{"n_layer": 14, "d_model": 128, "n_head": 2, "n_kv_head": 1, "head_dim": 64, "d_mlp": 384, "vocab_size": 5056, "activation": "swiglu", "norm": "rmsnorm", "norm_place": "pre", "norm_eps": 1e-05, "positions": "rope", "rope_base": 500000.0, "rope_fraction": 1.0, "qk_norm": false, "attn_scale": 0.125, "bias": "qkv", "tie_embeddings": true, "parallel_block": false, "init": "normal", "init_std_qkv": 0.0577, "init_std_o": 0.0717, "init_std_up": 0.0826, "init_std_down": 0.0826, "optimizer": "soap_variant", "lr": 0.0106, "weight_decay": 0.0, "lr_head": 0.00858, "warmup_steps": 200, "schedule": "wsd", "decay_fraction": 1.0, "decay_shape": "cos", "final_lr_fraction": 0.0, "batch_tokens": 65536, "seq_len": 256, "doc_mask": true, "train_tokens": 166900000, "steps": 2547, "dataset": "wikipedia_en"}
Each number is 128 + 24 x the weight over its row's rms, rounded and kept within 0 to 255. Layers, rows and columns count from 0. Numbers have three digits each. The size before them is the row's rms in percent of the matrix's.

# layer 11 MLP gate, 384x128, rms 0.0826, rows 366-383, columns 0-63
088:142120092147136120131138065133080123167108142142058150110119123133099104131148139121126144134170131106108157145149135101130105111099148124169165114148121144165091175162124080142151166173156121
103:088175108104160142094108112168109135156147185095118159122116128144116113133131113118165102150145137081089119133148130076112118110107129112152145130084185134143091120103082146135130120093117129
108:121111135128122194129134113120082139120138142135105116141170124134181108128076096164169186103115072107133110146115141110127163103148130099097124179134121135126086122106090148155137123097135094
096:086130108160107096153143114133135103114121159116143134119116125122132096146121124137127154090111116164102124107146159103118113125126086154119147132090124102171123158160128106128182123057105151
106:112135111108099158116148104140104105133145110107109155171098191117137123151124152167117152122119164090118153119138138138155101125153133144124131154122142172124136156207165113119125109109102114
100:133131091149130127093084158156113112156119067145174110099157131121140134140168151108129133102138100135160134120144108139147156083139114138154136115119110128104137105144174092137139077096114118
098:123130137121138129134083159087164132101139100135135120124127108111123128157106115151134127097150144100143111169087164129089107118142127099139135187128137101108108138167096086148125098135128106
098:164164171118115112115099095122127130108134083140091111152122159130130156145095148130145113101122120105126137159120138157076070112160114158111144092107045114115147157137123156101129112131114119
096:127113164114130170157164089122145142108117145122105119174102167134138148105144082153128145141117091098129167145112148167136126127083156131125094091144097097137123130141111124116084193127198104
092:146110154158108162120138149121090128112152129125168119160148195144139115114125143114119139090072120125108152114127138082135103123146118114135096096134150142110119120109076132149143164082137148
100:100118171116107104175112133132103142150129110131122134078135142127136136108103137118113115111155161200114157121071145127125111127138137091156122185111113121108100145121138103095115110131134152
096:121131175103152132136126141166129139094116133101089123133109175122156122140160118134167168110113174129119105136102082146135127114106106132099121159113161166106137166147119124108125149127153162
099:070155096185134104127135096137099116085068151107128140124115132115127148079076100131135157117127093130136129122142112106061090165109134150138110121126158092152132129134098112132127122114148142
102:071170121121076133157117115146088140099105115140127125148151085093118096111140112133149164160108157104134096158138109110163142165139132135110085153144110159138144112130106128101122117117131178
097:139148123147152115122083156119100140128096134093106160133140140124128161131139121122154140107131172130153173124108133169169111087150123105133115102114114143151149157160115133128122127134121125
101:118153129133136111113088149180155144159132106132126113103117175134114156141139131089156100084146124133130113099114109142084075095116156155116126117145167106156134177161116078114142145112154118
100:148162135123151176115113110146101151124108139136109152093119098134128129100149104116150126170123133112111184105090134144139138124118127101100130169112138165124158121142113122107169118118188121
104:090140148141114134162119116152089120148148126160163101150100133133156104101125081162153150110122143172130139142111102142140130102118119166141138139088069124135118120106132118069120133122081063
# layer 11 MLP up, 384x128, rms 0.0827, rows 366-383, columns 0-63
080:162081160136111122099135077097093108172182114138118159111100105135126134095129128093114136117140133122103150136135122124145109126111149144188119129114138134099126185125111090154143170130108103
102:151150142134135116100142110137143159087147148148099175121116143153107130173125175101110159161126112138104085094134161102122160129115120136145110069131108147148128140159124102141120136114201127
106:141190125118151136146132129130150160146132089090119126076129096135120164142111089137134137129149105128102148109107130125118147149058088106111147125118127094156122147122096127105084112130151126
095:145145138133105147125170136092159077085127144103166103112096123128075153124148102099174157136081119150103135143085132126115120103097093113154131122181149140124125143142106128105141148158137148
104:136123147149161133156133108132171115137132116141105082138155114092095148154123110145126114133132122089091136116149074121161096122099120131150109111113142092156084176149113133115139126129122126
092:083109126159131137115123131102098125083123076117106150135125141119088093105140100133113141146136118138135119124115113161126091151142113066133092133116086162137137114158098121095135113123119162
103:156128119115154129102135136144137150132158134108122153180092157095122137148050175108138120095131104132168126129131151125137108156099108148101156134111072092088120127075108156105149132113091109
092:112152159158139163158142089121108126114130166124121164103127148116154117149119113083162164112130117122067127137142146109158168143104117108109162131085147126156141144162122121147134131133085105
096:141083104120114125124156141095143150145141110141132126135130166119141098146114148142167154095119125129139129136096128090120160112083126115149144179169093131116142140122104149164111122112090077
093:186140085124134104152108117109102165105151125130103132098157136124141115091140122107138089091148141159117118157118133167150064165141093137114145143098134132130188080100115165107132179118128171
103:108104126162069149132166113094102116098152146120154098127122136167130159116153135180113139153126128110141150156154163140141108121140156095110144122137135138099109126126139121108124157132133148
100:107138137094093105127100102159103155122113136149125139133162122106146123145113130122162113106143141162102151107112145159134176184132171076138129132146160153147115117093133113128154133105072129
098:129118076118157119108120114142121133163137098108127111125144107127121125155125150141140125116128111130137094145135130119151142144116143090084161135158129080121165182116114100109116123173092105
106:136114136149132155102164117133100133096146129131127106162128068128164098181142134141149126114129155117104095090140131102107111096093156152129117179122053155151118132141130154165111129122123124
099:148135141146170101111159159070143135132136159176138122112122125131158108150111100159115129155180141153106166112102124082106110143122105116141080152147135171140145139084096151124161141108150145
102:101100108140118108116122122164133098166125130099160127121104146109129150128124118118125132155116142056156113160202122154145144151146150103105153096142081113154138110163171169078114111113135143
104:154119138116120151137111130150153073149116118123152131125103096145139100122109094094086178137173131135119072134137099153147164159076126133133117124171111137126129124132129150152141096155130092
102:125114104123148147131147126116158109108082150141133128124150151119167129142110134151125127131111124113121145089085111109123111139131127140128145157159136173132122096135151141080098188106111107
# layer 11 MLP down (transposed), 384x128, rms 0.0828, rows 366-383, columns 0-63
085:113119112091082114106102132161173118112097158089168082148088098154140144114119125132130107106124153147139098139130152154082169136134125153136163151140139131131120085097112125145151113111113090
099:141121173135153122083156126149130147152095118059139118135117125119142136087129148122130123113095185140130162143118157090135123146127114106140125117117140104108140097156152104131101110130124090
109:150136139109126164172146064140106067142123168121124159126110126122178113142093120145116129110128162138153116116110110158163103139135090114103143141133126118097132125095130138172086126110088124
098:124125130153185150133129128056108135139130123079120090127156143143142129136132117150133150102165091132129143131153116131170146109121130137092109102160126105149145103097179141181083112153101103
100:113139175126151146117143093108138074150148143117106121150083127145107151098136101122073130137102114170140123116168128128101101125118137177133107115130106144124133169112165126131120118070112115
094:131141122161167133134157142156112136116138106137102126105144146138152132121124135130128133143149072111104154134099150135126080110141113173104146103103144119104118105152137127174108111100130131
104:133171164113124151124122100112104127148125126112118164152121145140155144167112121130174138132090127133135178128114150123136135139104143125153145132132149132113076164144084124150148138117155140
100:149138135125177124126150141109096179070125109157126144128116137108102145177097124127128128095122131108145137160123122146127104122151111181114133114101075134104149139162139158127151161106170160
101:125156108171144162095145130160141165112147157118121146110122120121125137119113159122141133139110123081152116157157118127122116156164149153123142136131129129125133117142104128156134149114155127
101:152138123154090131103107135157160084125134117071106145128144142162146094129145096105123132128112124141098136132129130138100111171153145121119148125138114075083140109148077119142107114086122150
104:166129128134117173153149111122142137157109128112126108112125108103125102107145168135118171129104156109114099145194076146146162129124143103077108129138156131126121087132124138159114103149126165
100:130116117120098121113151131065169112134109107086120099128130133132121127106126160121165130143121106098106113132117124105147127166113159096144089139103123137122118102148119136067163138144101143
095:137099107138146155112145137160140131139171133161112130149106120131106103165123159105147103207140121128132139147131133117142127089136153179138084146127122134175136126125152157143145072137130130
104:120107115124156136167117135106070066110145127147142147128124088127093067117147102128118164141117129100128163116179117171142140136139129157126138089155156107092109171123101169087114074134160120
099:153150122133100158173149146156100129106126121156133133106170122089157168096151123111076163097133138129109113114131117092141095124108152080149133144122117157135161138081042152107111148141138094
102:117108148118132157147137134073146089123095111126116135090130111134144069141112126125103085115138125099120137122126135147162128184149122115164108117122141148107140118115101145135093060154134076
104:139117123123127152135107118103131095093136121145091131112156153143134155082082117095131090113128156099123116086135116160103170129123117159135138153154127113131088126147096135127145132128120115
096:100127086138105122097128119144172122123121149078153125126110162167093123072119131124144101171144089165138108114146136149130138103145107171134083114098112127135117152144177116158110136125157127